From a checkpoint of a small transformer trained on Wikipedia.
Size: 12 layers, MLP 640 GELU, vocabulary 7694.
Architecture: LayerNorm before each block, rotary positions, biases, attention and MLP in parallel.
Training: a variant of Adam for these matrices, 158M tokens, 9620 steps.
Each number is 128 + 32 x the weight over its row's rms, rounded and kept within 0 to 255. Layers, rows and columns count from 0. Numbers have three digits each. The size before them is the row's rms in percent of the matrix's.

# up: layer 7 MLP up, 640x160, rms 0.144, rows 506-548, columns 0-159
# down: layer 7 MLP down (transposed), 640x160, rms 0.132, rows 506-547, columns 0-159
up506 075:149094106056120093140179041105178090147131148114158098116104162162167107143127164111120143097174079188113137113117164219135054117126122068101098131131146083150103158110142107128121099146183187083183094177094094109127116167094116090066089136116135163164154034136143065111159160136142137162144161137124160122120174118119146134115149104143119128153160126093145128182113169088135176126167140161075178106146104113171109106131095103101157086122167133157142153088179159107104141119116128
down506 077:100165086151126145072126141130095162113147176163101122160163139084163161132111104151102102134126117137103189107149176064155158117109162092195124095086135125129121141159115138096168125138050067122082124119136172140113127103172143085195108102152139137137132165078131199162121088161245084116140106084178120073141075148076102064148172144166156139106104152099129122148097103153119109119092138115129136076149102150111101147164154174171132116131130202104076077122113117121128117143085139
up507 098:102159110072155171153074078088082128173133159143111115110132151058132139120179145172196110147125073165194117080215122068098113146110107142156123123152097113114113125126124128093109109156176066181123131115181108105120130102120099127120144131085170133166117149166142188145149127162138182163131206144099129107093111123120117169143115160156065120133153180123109126185049158142172121089130117107109084150129138115105096120149175144107101066087133132113183128126147150204151105164128086
down507 100:139141177119163121135166119158113106198133167139108134094156080163109093090220133121143070135122168139115168118168151116177133104059100151083144110129124155128151139114123166058196088130086175142173167112144104111139096171155163135139067144132146134104162124079076113093151156111160159125082134118122148101120034137149149103087161100171064160118099113093146105123183120130161144083117125081138198163100129134134161136139097106114137164096129115165104043108178105120158124151071117
up508 101:122198122119151161139155125126112146174085103133083141098136139172115164136122129132157110095157120140100105098088146117080095109143152118161163114167064126120116161147158120156142077056136157172130164073111095134125102112168106154134188089092167199156083112159126073121121107150139156080150138190177107109063115065103109120099123160166094152137155159121116132110133145086115104119164108153090061062057145148138142156125101151185135197114104185140185146112133087155217155102116145
down508 100:088160164167103128140084116158101153056142144101188137100145098152154131134093142058096138124085097131108084140120107119103115150175145067166131078147168062174128110055083171141142148156129131154153080152189213156133076122117166124114123163160111127079168152097079178169126134108095137139122090139130146153121142134115197155161107150074177118164123137109154121169086159090127162180097110136151106094099131098116107089136147117164129122099087095171134070186134109113047171122110123
up509 112:170096075151123109083143113132141109105177149088148131110116156144090090115147164165156159130170108165156136125061149096134078164131109102072146095096129071150084136144143134122156145141201080175160094144115098117184149100104168099166075126117123098150102154087130080141104120158200100067129217166119122125134229144148191103129127097125154169118132126153176119120131180152176162118149103126125226162126093136106118113148139112084067114092123142168107129106127127146153100071110128
down509 113:171157091083188092121083158124143106177168099182147185107119151114152104204125115103139096144131154117172182139096130121143118158132170180153068096112196108184167097117086133136155115129106154108100131107078146102108201120075111128080117107059108210116106089113132105068135111089148081081119153122094121107163096146166122123111131177117096108096093128108172104143101134136110115135135125123114092185180106169084123172114130152103153166158081147190117128096122117130167153145185067
up510 094:153074147086189121120078119123139146122083155091083143190141150134111148138116117119144123183146088085133124143111157131137056159083138148106127136157104123112075186129170153144054106110145072158156146094126043161161109126107086191131109086096135140103094145158219152098101115108161119109183089156104111150190113124128153186064117130107101112097077165170130140069140113120153153100146109112054106180126184140145114117138171158175116126133120097157148147118131125127177056099130123
down510 083:110109255137121117135114165002130103153127115151182106107149126124153088095104122118105137138132147141133121138133125104255160145130116130169105123101129110106162097145088135158120141119095129130073131134140129142128137145087183082127124144174123093141124096102124164150156130136141154121116131150134154246113120136129131093132120133085107144155118077134106127093148107165126085077124127151153137161172133102119123105139135084105094102139113106167146111134166089131123107060104137
up511 085:200131119101087108140123119101184144131125146124181083152079153126132156087086144124136144142187088139152089168119103174134113120163155219123175100104117096112081133129133129132085128097137130130150170042134146130166145064164040154121199099100084115106167096098137191114113139103145114133162121138106180109122101112152130111164077061140067125126116173155091179155114134104157188090149065137102099110147136158126142068127146112101098107202117150126137162096116169165113144156105145
down511 080:155122123166115128188151148109117086066087119112071114127122182104157129166088120148125149087146139140062159104130139140181105088126109083113142135164151172135105104093094097142096163165186102112169126150080169128114148092120205112162116111158127132176118127034114182122085089143094152159135091139127099092114141121080175083183148119137117169041146126168116090153125135177119164160094130117119177126175131091100121158141096144170142116075172124165145118145206150163113155135118053
up512 112:164050126107146117065128133149135188105113133130094105142125158115121100113158160131132158155163099114138126089143140158114111108118079099098077120086137080171110157101106137052127170123188082156148048154116146156162163093142133102119114118087085126108116149079135187155134107162190134155160155118138087137141220151116162123137094121127137111171148143194124041169130117148124118123135144166111125111124090158106085119178111152108137135164130128200128190056218152070157123125120144
down512 111:153128103121093179170149135142170100160138122126159130157153142155169084147169140107200202192116148111073128142158142136136112103149099133096125111094118115141173051187106121090063124115144140110157171042125087191143100110117101116152100183173177106084185122120151082097112095120101127146114131116118124126122081102066104094139098121116181171133124157113194048113102106112088087152092125129096135157095178153132178181135111098151169079162120118122091148117100069142107120136166135
up513 118:167134077129127140119083123153180114136158172192123130102072094060118141177122150117155097183163101139121152231102118192127052167095143110107110131140058117123119135132151169160147091139097133149152092085195164129155134170129063100115117088093170181111105168109183095094130098125132154093158123136083128152137182126097175133145111130125090126100082161122158154124129133084126106083157123210141131139130135145128146147063116058089144069098088164177110117124124106143109121108118119
down513 102:148147155137146137112100173043111101176138157139115173103116148154109107125122061077152110094090088143065138149195154139253138101192161160125135148126108153106173124119131134182168089135128133168128143092168104132113091124105112142152166123165087083122110101132079050134077129143090165170145141162139107152133164125102167147140089139120097120154181112114109106132088164093150114110113093133092090213199138102144121138076111162156143104089099135120076112152124090131134111066108120
up514 110:156087103154152076064172153160131102114135151130149059115137128091076078188149172137096145121168127149088171114143197172108080157133049113112168119163155078134117137117160116147122083110149071151076066175138109124141139167175073161134129107163073175144066160102143107112126129163159127147171124132121131109166150159120122147110116155115104117138080085094178105107139086170154138156092154132067110086101102200107110108136127104131157129168141170144142173068136160211140140148135126
down514 108:129128117214114109133154133128168097073135100100123254100057144090129149112150148106127089110114139134111148108145138131096159179178041109135148145101132087171155127136142186187161127082103139172125133171093119078168118115105144130122141091129111167161106127100087144144117161104093135130136155117142154098162156125081143096104084134149138150106138099114122186063116183117164104152144107136119218117166143149089082057132088154160118095168135136138134086073113168110134106187089128
up515 084:104120140162172129109079125119109152111192149120147128142084083162108129134143145145067145206122162111108093166161152127081097118177131106156134118104123142155116148135087152112123111152106157122110105136108111119026182192137086128112175098089167135144129188099148095162134105122152114178072083158168198060134140142080131106145159122140103156109161107047107135117154096098132168091159152149122206143132165116189079104057169103177117153123095193116151119136136109112113077142122142
down515 085:167155230115114147114139120132172177153106183134106114074139146133106089165121097128138144090086155156115167166101112110163175185101158154071158116144176106163211196072113114103132139155143090104139117093134150095106103175120129073076126148149181121105114138123105117077079154127104093145121097099064152126127152085172156155100166141077116113133109068139118100126185131168117083148118080111116074154143153168081153126171072136122133103121117115123112100142152081194148125059111135
up516 110:097079129143152174079110133138149100124111129145169143072173153092142167074149102165138120096140153160115178109125153123099125080122105120177167169147111167120157172114162079128113039070068132145130126093172091188070082153134124124058174137081126162119135162134147117134138118180117168130107122140171107110199086087060132137067139119189056101132185165084136101107136163090155145162103158165150080104080165128150107134123129083149160150077105145139143152128136116171153143145130149
down516 124:107152071107095134098127108255140150083118164120131127149132157120135100095140124112115123185152142127145103122092111143093121130109133126134135156174126085188141066099065183119074187165103136088102066161149172101155131128125127149165144064156076169102108139176161157122159136080128128125080141129137135101164145137134147108124112150144094169060159165085131144056158163130106083108125142101114171177139130171148148076100175161129155131129149099161117156110141144127044185103098093
up517 097:158120131107189130141111133200121170107083148148125173070120125132140148123108117144081114101152141143100183083128117096145058101089162167096124219124100085110125175025118158115094145127106160107101161122076120081135102125191131173102144129102068156128201123111126148140113145115127200166122143119086101081153139072111127106210135171129117142139153126115087117118170145086123092095079123144136148134069168157190154115112116087154112167150166098162096145146127126101179142115103164
down517 100:092146123148175157132141125087144063132158149146136134164169132104127139070178140088112149131181150116066116181127116074108171141099142082130119149145187146110150140188178076153116143136150150208145142100101089172095166187106190126085083174141099126136075081108122119047163094095120109143104168124130074092131130119104164138117115176151164077076099096097160143176089128129064201097070111139125153124147095088119126090119125148095157145116118116130158156158089177145156102141148110
up518 092:141081104137113170184113119136154084125183177183161103094085115093171108123089131184199096194124104161156122114127110166137091157067094141092168136170071086126117150160134171139117167138106131147126079119170151090155173119125139099081084113107115119169135160133116172083136075153117144130117196113081106111133187132146139135162122129091105120143104112134151120208074185100131144100134075115130147175139138119084137143088194137122120099099161110204061161073131145168125097119162108
down518 092:136096146131153094133168138027161145127104048087094117096121153122138108118170156100096154135154152149095126121144107122235128135118094175216105131064160139123118107102168163188109119109131167143110155080079134094074127137116167144151181138193133114111118042123069125120110158109125134148133111073145140121136188103132171136045141118165116140126123163096072129096113093156122071108137105134132123145203152145131135118109135148139133171122141118095170161100190083161133112137114149
up519 155:134066148083165144121106108099132118149125136100117159117145138087115113161110091149115118176148089122117117201111127134147072099146148203055167125119102108115113092106135151100147116084176090151120105100211150093222118135090118157076085091050150158146156118176167094167115068127114195117158197148114117159154148126091130168132149134144144130130082160079152156100141138116193138125117095124083098191119171095143103076111163105117120081098142097128084091131197141098128116112135131
down519 109:131121255113133141103137111075139125118134118117143122079138158141104125129111116125139129118136117110108136125138119125255127102093129157127139141087138130129116109101110125129109092112157115139148148120145149123176137131087108138118137116120116124135149116153141102144121140148152145132101123137094123255120116092110111132141123129128117139147106129130119131143148139091136109119125115138136108152119124102125091102109145128119114125114117052158110146140117157120132108146144125
up520 114:157128108163150177117121063105091093157135167198124050148153115158085114111116125130201128127170105104102158088131160103111113145118170124055108113102142103113134106102110099113159123156185133080099113135142104086177164135161119151112114132107103127097120136122115125063122151136125091128164135149177092159148158134132144216140119155178101210165077121084129077110112146122152153094097107130103071067119150156173140212086126154121114112214128109129068150112152110171168189137122153
down520 124:177150135120152170121129115091131137145182113115074045120171180128099154182128105131150104113150134131154098155115116121158171116106184105180097135178140104092166040146098107160192164118148104064152081086117155172169176112131133090177117126153124109137133087091127091116130113161063129112100201058110130157082135125179135091136173127106096115116113091123158114096182169134115132101132117135109129202082142171123153144136198145130161110091134107111071114081173092143067133127135120
up521 107:105121127125179141106150104150141129164085091126128092111077111160106130169117095164162207108204086108168113168081150128103098044075168157107091127117108122151135126107102136139092124095142122152066123146091182147166120170108150199054155096091089168164159107140132146129163134132119113113090206098167128165122156123120091158132112085114146103136048119154103109128124173117099085124162108133149067104102152138136075149125135156112179134130150119149127114161217152130145149087192182
down521 107:146165128142105128130119083109139151128142047139138090089119198123162147158072163107161084156086089117097125164139088130146131167133188141137146108173115137156168131108144133141176129108121143150161183165089120100125113117105175152129043140069117138089069149099053116143101104146121102145126114121090110127121154100124118130117150145062137122154123118113158076201086069141149143152157142155096115131142172140063132201138087105166077144145108086135155180091152113110083092174232139
up522 106:161110118128130189121146144138118136156121068119123126126113125124108150115097115133153159182165087098135210143172090147126117169088173119109108122137140149114103213125083174112054111061119111163118102090100137164140162104148101143125123069051089198056130134069155119087129107135106138120076144194137148129251127060125083113111155162141092170166109150136120166131110129124116169159159121169153126114122140171122140111098123088146137117078126118138129184100129109157147183164118117
down522 095:126064189118097110132162120074127124141152143118100135151094139197190112085202097081137116111101129134139113156093121094199118129148140123096103139103079122071191110138145141052173101183167129103161175125180117109179185141145148154156100152132092149210179185161115132138127146204105131094131160140079088201165141135138192143165143123104060112095147080093129137127169112124105103119139096087107087129116124135132068086095140103084149139151142105098118124158128127113119117127123126
up523 089:067168111140157116129170106134114133099100118145168065156129130114071158152121120092097176143129187064143106099089167162115118066098103124104128106117081131114124114130142165067172152140102110124161152138157120120095106164116156115086156120130150104128113190175105166181165149124135135125060106108125159131127151150056183161139027124137140153081160148096147078090144127086128127085051120198167127162136158114142126179106129077116143161151106157123092118188114120072170068112154171
down523 094:133168191145150144139144166071075125135140103121106154072144147177174155115180112093125087105093131141059128146093144177134132191143126120120129091126094168102106105158171149116094113103076134100145118165111097108136112118123142158179115146128102164137138124118126145118147107146053119117144049099129144108146070072171113098121155095152134143150177111146091086125110157202131063120088163085060142156138104088079159126077133215151082169155183135140124103090192147143151094096176144
up524 111:127143112158134056213100102139097127159107131118159133200088159139141123094088179107166131146150092143112165054112114060137118154113144127065095146124133067074050156106146176152093120080118073139066168156172152085110145097179159142117110125143136145109171169091187173182140144141180114121123122187138142134149148121128150141121115131103043191167087133151138129139090151144120110163147100069157168152096121120114119146116133111109120078156155097138073174147153144125120096123119169
down524 109:083135174131121112139149115085156115132111152088114122135106115216095124041141121213137137116092123105149095161121176148219107061099078162211161161108174148149142034172097129107092171138124126131139152084129095133144083156094110109146070107108144121157144091110091118146130119100109117124164142102081145145111145164118180137153085118092112125154099110136098162155131075143139192121166046108105107152129152119158142117162155120137120098123103128132174107170157121150061089149166151
up525 109:076146102121195126125097088130120117092156145092109127130087132175174091109162086140183156124117075160174091160177144130084131074118100162145106097086125097177122142121073154100154131149163129125106126072120128117105101109143125128148190058127072058133147099069127180184101118140139134129126125145155113146145096200168104184167133133155059170172169113153121089101115159105160177118094107142082101114137124182124093146172104126158120086129140149115151185081220171091128142143130133
down525 115:125127124139091132169121151190149080160102157155158136145166116120058125205148116110061123110094133064151166119119182152164078127084147148146196083171092115135154133165134154085128218121161129188119130106111129175145121165168148173154095155145149058078191153159101093099147109135152153100127061156113078080121122102126134131077131125168104123145168096069131070117117115117146106133096153088093160106160113138110153139113116107130129161157072096113062121179117116121118167151099174
up526 084:133096144142108127080162065107154127170127141123167109086113149128106142150142107174149135070164128101043105129135135169134155128068092144067128116133122097137112152137070085092069142157091155143151128099122102105147137098146170158095168134127122220129160120137144155086166179129111121095102158169096124120138178099124119139104160102127119164223216155138105080126138212137142167100117132136102179083144159101166139126162108098092110092092118121149124094061065103153113171192120132
down526 088:129092128139127127191110137178116208134161165155138061137128057110162134106146149100126117121147125133153113106129125123108015094172191167072109159133130144087140154117147111079166095208167087100125166132124161131121125142127125139136150142107129081064148169121154082147135049178125097161105110170059181157142092133143170138135174129137093111093130173123161130112099160108091098131074108105177129153091143100158143096122095143106144087158173176086138150109120124133183131092070113
up527 105:114136096188129183132061107132134147131128182129109090147136113150160116126101098127098169191107088116092127156089141119126081095096111098121095084173145117185114113097046101147098087129164089155089077089138081115142170113090116157098080109076193149101139137144166086184169081120123100166100095129182116151099144170096120121131159110122103136156168126060176177148109169115190158146199117127127151166166152126132137112070099092200121085140068148136143126165107129094142095110131135
down527 094:135121239069108088145181101107148175100075172165127111153097140096133134106119146135183103128144094131137141142109091141206163131143153112145142185087117111107083153071165150137129142098118170137090155102136109122188102144106139121134135146128119138132152102097132166158120090131115111160150112112084126151103181159127161162095039076124109134173092131138123201125115135155122123115075085125107122138255174104096137108115160151114113120156145086124121124074115096116080061099108130
up528 112:137110114143160123108199113160135126146155098153136143149064089146050109127137136120187108149125132073116135103099164163126086142081105143029131159186135058090135183080137086127127144139159122126176094101139154119163148128175161158097104119143086119083164150081129136142112147136144141085099108169085086080096196115152145104143207168127087156116172127073126057136124107154121125107095175156139135158105120177169106150130154136133083143160096114139074139183186129105137152065115140
down528 118:100165135150137132156149142176107111109129131100175087073111098130187145103162134097151157137124156099109059115094145118155117128113117136130124154113093084166126134114109079120142131117071109153181089160121166143137169155168099127126060064153088194104131131126122125155093104110164171169108055180143150123139124141165173113112161159115132199160145110103115133178113102120088149119108138135094132113148099108137134093131137111125140139098027060169092196090133200126097156050188200
up529 102:137136135123180163061146143159059178075142141089105083133115142190117125116137034178123117164118099121159119152151108090110094043151176180082117135114100130158127166125113193147121121111177121119128143085129102137130095118140124149165126102150116065096127141146110160181161127143143107111109156093092127179123131182101216172124053115175119103164098142129110097138131133117182161123073168109103103131124120178142130098089116129180137126152151115086152147154200110065153125072154146
down529 097:113054134160088143137110128100171148095137082140124178152130150164142130184093192112088137183126153144128135084114201150125097129138114151137123161105102102150114052110093121086071166141102068130184089092168075143129191135170124102125133197101162097145141117131116138150124136135187123111134137118135115125077143165134077129197135150134103099115126130110154104083061118086141128116148129195169119126115118051117036103110088121132134143138086116125187171101087150150172185170152144
up530 101:113112098152137172116145184154117114144158149148132108127192134122109094112122181141152124133092149143166143152124141129121124116180064130091128167095127119095148104151108121130122117072104103161104079096055126130075183121183124116178107082098034173137115149126076157130143122129135121155155156118118041118107166138138144092089090118131110157211149147113192048185112169104162078170069178163126090157112151120141121086068114156157115118164163161211113139133110142148161159125146119
down530 099:138150137178206087159161143107117199125093149164104134162116131127128119086086163128110218111155098124131154119174122120085085169093096137121140100099161165098127104112114150124079104075139137091115103130132153142164100144137095132134168161131178141115108124146106125141155055118079205078157129115088107117103196148127129136126180192068120116054119161111073145074130144150128123061107116129075162158108115078167161152163126094108137121179141097086114152066183121140179086127103136
up531 098:122117111150078084024107133153156095131135131127187099132169175147129190156121118164163113165200138149074080169130145130123116083182166156151174131150116142115047156154149147181120050124151148143114140116149109154119129093156059107129178061107141074132098130107108091129089127171163064139134132167138173096159124119144129098198101137128099108125097155153079085093148134119126135081102149088136123118088179095158141127110152133117151104125137183124115129146141144067126045161117156
down531 094:102111160111119097186138153116122076122124166038118096100122129099160123126087094211130168097109171115112145154113132137086168115101098106100133134095130123148179122142173121144139136088074161151191081121144115103126187108088139145122060178126130163138088134114133099145105136160047155183082118132172120106121104106157169059082142095148105130100113129161146143214100113172129115161109121158109144090129134152130128161144097107148157082133107117096141188082093126108143188162231092
up532 089:137088137238127107099194114165083109125131117099196102126098119144107117166157125188120167088120078091103101184143123141117077090102117177072139071082104138196092153142141148188096112088186104116060168091124108137142133157178106116139138107118115168122116171064166127143102179109144158145148116131087099116062144161127136135122163151114080153075131100130118109144178091124175177145084113151127127077128119169134103102153176104183089112120092103128149117141130134122156145087176134
down532 090:117087112210154162126079142156129071148123160132130041123142065122122145132190074106132176106124157105168127107117222142064106187116152113186144130156129220108114122101143124104101126104110122071147094117087154133120167091115154126072072151072126160086144146095102112137170125122113138128055084115098113135170167152156163072169065137199129133112142139133149121151136125178097101148124134134099121122094093136163160109142158164106170108143148152135094133154161072153137151097119099
up533 100:201147131120147132144171120170111190143134135079121141132140143094064151189129098125107159170120090137203137176115161113124091104094118123076151109127133066094102155132063165149069170093092109195075139103104141092178139085151167138125087123096118129076156140162117142214147113151134105097088133139095095118074202145102116084131155103111122150126195089115132092171112105115178148111181138127157153159126100118132128080129182093152108077131165131121090139189133155177155115097136145
down533 101:113107123122153117188129113100144128059162085139134126096171118176168127106113098160101137155168135135093132163135147146141105145147122139183118129146105171176149137169190078107157181076108157114151129071178184116124060080131136131130117150137078178087129125131146110133147100147089101128102123073052160070105145141148104172124103150073129219114139103126084106177089104145133092123185088103132102122132176122071098178120140085172059157110128137174131111097176067103130183146140152
up534 089:182104161125167104087178143104091169165117134137112067139147165176109135076143128145169137113102126140109146149097137084149081119130174121118126124123157100085078176126109152144092152141161081139135145066140102110109090100183113219132119136163062140126123156087174102120107084173151116145111151201133137099104155162193140132116145084163129130126115174083097103150173132085153145119121103099110123077011144087180091085133178184105065131127145117121128173089124127160104120106093101
down534 090:119141143099196119111142134154153110108117139103057153117102112127115179104161117091136098122111163140141137126129064189044148155157102125174156072093157078115151141094115092145133079136133093143174130101089171149201130165057120125151142118129128113139119115112143117131176164096089108134120113112137215137181093150083079164124140101045150093152105059189111146097169125154129107135200162096147123192105140112094120104132110144205095146178144122166108077142116141097090123156116135
up535 079:116069092155118149154199091129167117148059121102149128076168176109121105146184106150097136086172055114206137130135158143116145117100146135124123115170126140101109178128109186137130115109107131172148115146095067148162104118125154157085182128125074111166137088176113178130142080150148074141068141118098049133156141120137100189087139049124164153093165151138162142145095156132139101157150135152087098121134150105144128127208150159138122051137146168156108082164117157107104071103104110
down535 080:100193181137153122180144170097119101143158139176094065079121132194190202101114147062147086110102129182126115113108153132163161097143153123145109138049130172173144078135120072122138123169135114132124125095073123146136201119126124120170078196177080134141132128077128105185079115104066145076157087142134219120106137123115118100138125140127088132106085130119127145121078118211100133096155106103105108121127123131108113130110087147131090139120133122145145177127150180153088151139120081
up536 116:085121122178139160080149150163070167095212133138117122147143151101116191152149104152159166124113109037074151128147126098128117076124046168112069085097121093146145109118078150059076115122139134102106040141170149158099182140122127141070148086112114129082146140083120098135163103131108158103112141153141148147157137193122213143138144112177115167123130091120162060118141153122143175124147127135165124131077102149117123144122129116166126093105119123190101190157133158180122110156127151
down536 120:117145124143088162125151118093162155135090139167160142159134086095156157089087170082073148156101117169130066104121161097176132148173172110122141214130127133110132113115090180156130151082122106171178066140128102097074078139137074076113075097137124124161098091159188149148133166123161133148129149136145152158164123140114175140125124151121171137180170128135070045100179118107094133091147135172098159138037094088126120143075114081122116180141089143133150104111145112086097131098091184
up537 119:152102088113111101113161087152084099143112142097139119171142166136118116153132179077103144100163115093198149090182151115125135142124123089081080119159083068107091117085136114076117128092118112093094117185133141113159145119150168120126075161145121108130142150111161119117201145126154112165159086161175090100168146072069151187150118155112136156136088152151138119110084069139121147128152140138087212073158131138159112161109112129148158138200126175158079125107105133060157098184150225
down537 115:157156138143120112141164099171107124216142128121084107139148124183101100109059166116137122104119111145104184133213207108161096093154117063092114178096061127139154106171187153145092095084130197107120152128121123149090108184151138124183155127070168070126128134089121145131167122117089141139095150064099101164149123144102088117147112185139093159143178132146135148058113121116145096135155093158190113122142119106163136132183135130082132139115107118074197112118142082114119085119101119
up538 095:145098136134199075149141097121102104124146163134079128154086122104123108145123081116154095163151134085161129100109137117131122151046178115104109152105141077120124113140147124089168139127129131096076133129118193070193096131153109196086142153089132101122133133100151155121167026121157070156181137102124098136111141105114235155082098106122172174133110145059095135052144138097107176101115142116158151101139137161213077168123152128165112122134104127125121135079152114163152116175122139
down538 089:161099173088125163073083097151106148143156119111123081105147168171171145114067197105103126166126143106102166167161056101125121105188158127160163107128125182123157155150100122124153157108144096182146150145082088189078112110133184104076099135086188198153131150142096148165103132128123156089095168065080145116129086145125124109086118117065127167093115117137153139150191103136123167112133189117096056126115096102063155145200107141136132128115156111156119120116159089153167141102105157
up539 102:129110143164199157081146125113115133108076145160147165087085167147072117150144111080126146094137144060054186128120115165117093133067137124092126136081154095098148122124122156123140133105139124110123099160071138122169128134184115125122107107128111128104178131141173159128119086142165097189137109158196105132144213147184126119108090148149127182182107152095092118138125113104090137131169140166100207095094123153193102137159118172129075110197087107184072113083116155120102179093163128
down539 113:188142165081161157089135096245119072113146115092113154135140141156206156105111112082164064166106180104127115145148141116166171139142142117164174134136032118108105084148120135150172109111104109144214096143144142172141127100130132149153111097127109107083139158158133115089110200134066138079115145065144168148100117103140144118195173112116099136123098118145124095163122135120140134152112123144135109132080127129161192086158126139169164098113104104079121061133082091130104088109135167
up540 083:077170120114184117151121126172130110108213136127141154079114143072155136079137134122090144120103083152132097103193088162104118059110054091088116123074097158150156146102083200087141129118108143184128077064162131136101131151109151101157130069107118130146165118109121144200111150122106203139097153146112127126129151207131106164180091131110091148219162110099156117155162122088165169112078188126122128189107111115129104094151130122138097120119155136132149128159176131117124182119112132
down540 081:162104235137086150095118126030116077142118120115061066109134116138126157137117157145115064127097111122118116150135172188185139160144184149189126133134142143143169136141136120123162153207140124133140211175118150122123140121067133124110108174142104141117097137118092133093094123108115146082160178104151095137129087081176081144087087090105113170094116139101143133133118165255105077140101119111145125118155147131109131127084133186122086137098145117132131115084124115164127126110098146
up541 082:110096143189097145160104106107165184135129142134176126132156205139127095096137108110144137166174041105144175144111140165138095143121121171113087116187154135087113149116148164147073101074142108126161140099132106096112086123138139188126123130108074100142136139113184149116167065111149048133059116136067111136136106125178097129114107110112139127170121160089138213123104097106124152125199088133099171188131166131104171117141166151102123050145063116155093123118058154138124091118147099
down541 087:155107227103134118104112169077158081143121094172112175108098066118152145129088142094116131083096161124128129139111106102255138107183107085133129100100162156159192097115128107135159119126123145139144149163143141168156158165120110111150119158118198169123109123087138091090127146079117171114191094112112090120107182148065154105157189124064063083129106086124124095116089134103124105096123147145137140168117094117090117127074111103116103152097151112153178157124178119145137170109099157
up542 081:174103120110106093131128094093116069167130157110152098091203215126113103112139175092134134122162122095140148170186142186127140164077160143105110210116136132115105110145107116182131125140142089164148099165175166143119099119100074097133141149110124158139137151116151184083098089167165120151142117125064105131140141028186135163104103147138089146171088207127132159114125151109155098117122147138116154047143106110101124086106139159108096131060122146189097130068094145134103097177115142
down542 083:129162200151132128128167191135139135105115116160125164095090064113147115154120062132126133124097145162081110121096158113148159123145170140138109096158141100174135203080113234112125111152121145075121095154095066126117137162171102103152114174117148155111138109061136137159148167073145169135136135181178142120125093154084138064141126144071068139132096042140090128113117154142126073093131140139132166171092129151110127157061131116145097168188130103133152100149194172090140089097128120
up543 109:160102132170134108113153105127119066167124117115111127148114143092160167071150083152187097118180116146169163120170176124103085168127130141055189170142152153064110152147107150142138149101145106121064121196097104101157120061199111135121085146121126122086143142096191108178126113170128121130151145108136008135174127123137135117118125072129128151118131086079179138160100187128127157085112101111136102171097143137143110133120117123147141061157187128112131169174173100175083171124137112
down543 106:138101107130136172136167142098107104145102142108124162124133119137099128139082156122136094104107159223109156119119180160146181120127147146112113115060149154099127175087180087153099123094149097082152132079192127140184170136132155101176111190187079113134142161111152114117151099105073167093120131108079169151127151100135110161174102104058070052119102148106122177087166104134130161185120062184087107140075129108176124160119124127145111174100137143120127085129137041096138127135082150
up544 087:117154135156161138154142143136107072139172089148135147063111101096116065063138127105151150099084082141154101153090143152127120167128098223000049174147105130119121139116111139095107140137129130199139130073121104094097140121105103143114133059099077123125154185172168169161141143103157148124108156161077054131134177149117088102139118087125126104107129134093173128085160157125120130105096164139118143154112147091148156143148143104147092120100132121220143101114130160098149158089135140
down544 094:182130205139153120089117100110142098190081166106091076133152114114116148147131085156099134163176142088113167110151160097226064078119152107187170142092090119141136159122105105133161093119136136078133110194153154141156160148142136126164052118104143163091099123059105065117120150104131088127122141127185136156101093129162109123109123160140083153145100129130132177135113077127103118163153107156125192139174137151151083083111116100082151164142095151102141144138129084082139151110027152
up545 077:107138116121165160135123090131142159166134143077098181198066148156094126144194165123174119126110075165193088151148161073118105138084169138102157082153144111130085106071181108100101139117120082182096118152082127119136101125073168145120077133107140125127143177167192104170135082126121170155103123110101098145143167165110145158092173093144180119078215103158192079103159122110119175122162075157106138177131150079132109156106143147139132124131134131153108087159140135139126064070135128
down545 084:164109210110146123100072146113131133154096092159158071098146110072145153115092076111085123081153129114074205123139085120255154086148139120182127121147162120095193138158106126161119142135104110097118175118114084113128159157194140127132128160141148106097077098139112153084142110105085143152158157163122153071129120106130117079154115142107134109113065144092103111152174104184137071181103192121100132131136133144114183165159131106123117132181171154110143150092130079125087132127163103
up546 100:154157119090128167091143079113116106109124125096119088055145133135126140189122126142172113128142053125175136123136115063104096080133148147093080134122134103189150115098109112144119093134164141148063072128137115152103109152146098155145152089086093184126115108092136078091118135172159177101158158193152133168171163103190119143123153174166115142116111104161124072100120162142179158169104129133158071066112134114125080125100071183131184154134142098115105141154215135148186169133189159
down546 108:109127150175133150119132180103157175116150159149147130153137143130087140166134178100119113145098144090130094107105128120138127167112105078088082074168118194114155098147143148207134138120152148121161132103120131122145095125103170109118077131164140103188171165117115128111104147111101141142107079172122133095091175116134119062128131039092157109115085149109130180138199144132066156094081143156055171156111136163117174149084147121211137117141056144104080124075122084160056185158113142
up547 091:126111132117106113202125152091063072037187160170186096163148160126151112091164110142149140172119090143138181115163141177129112169098079144072102172111165132114109124105112153134098123133172104138119078141166088119070100084169101141140120092125128073129127155070192139155153097121135082147161113156132103143131164174118121161126077112138090155166082139107147175182119174135125173099111109130118137142135167091111113086163146143088087049127115123140099145097143176158085089196147092
down547 094:156096172081158140159183166113141157144060099167098133187105128106118201141100109141119130097071102134080115127140106147149116072087114111150167117132113127131152094122094157141082117081159085119142173160147157180126110131162143189146132166130127161124116119145100164170115110131046176085133129138154157103121150135153061135190157167106134124130171135191104225094128061148102065073143161177102112126128106106104105089056089107102124167155142100141137084135154123106071109137136155
up548 109:145149103144161137114139096107100081115186157224129120101207120141132163101122145144138132174147117077091183130126112157110115121092100125138065159136102100133153151123086114142152086133162144132109070070174105130118138160167117164057146101132119164124126152125130136104136180114129091179116112171137082061141142127115112169119042185128072149110101180095103119132159196151132162096118144109151079092120149160128122139154121133170153087184119121155064134071104104150172178189172167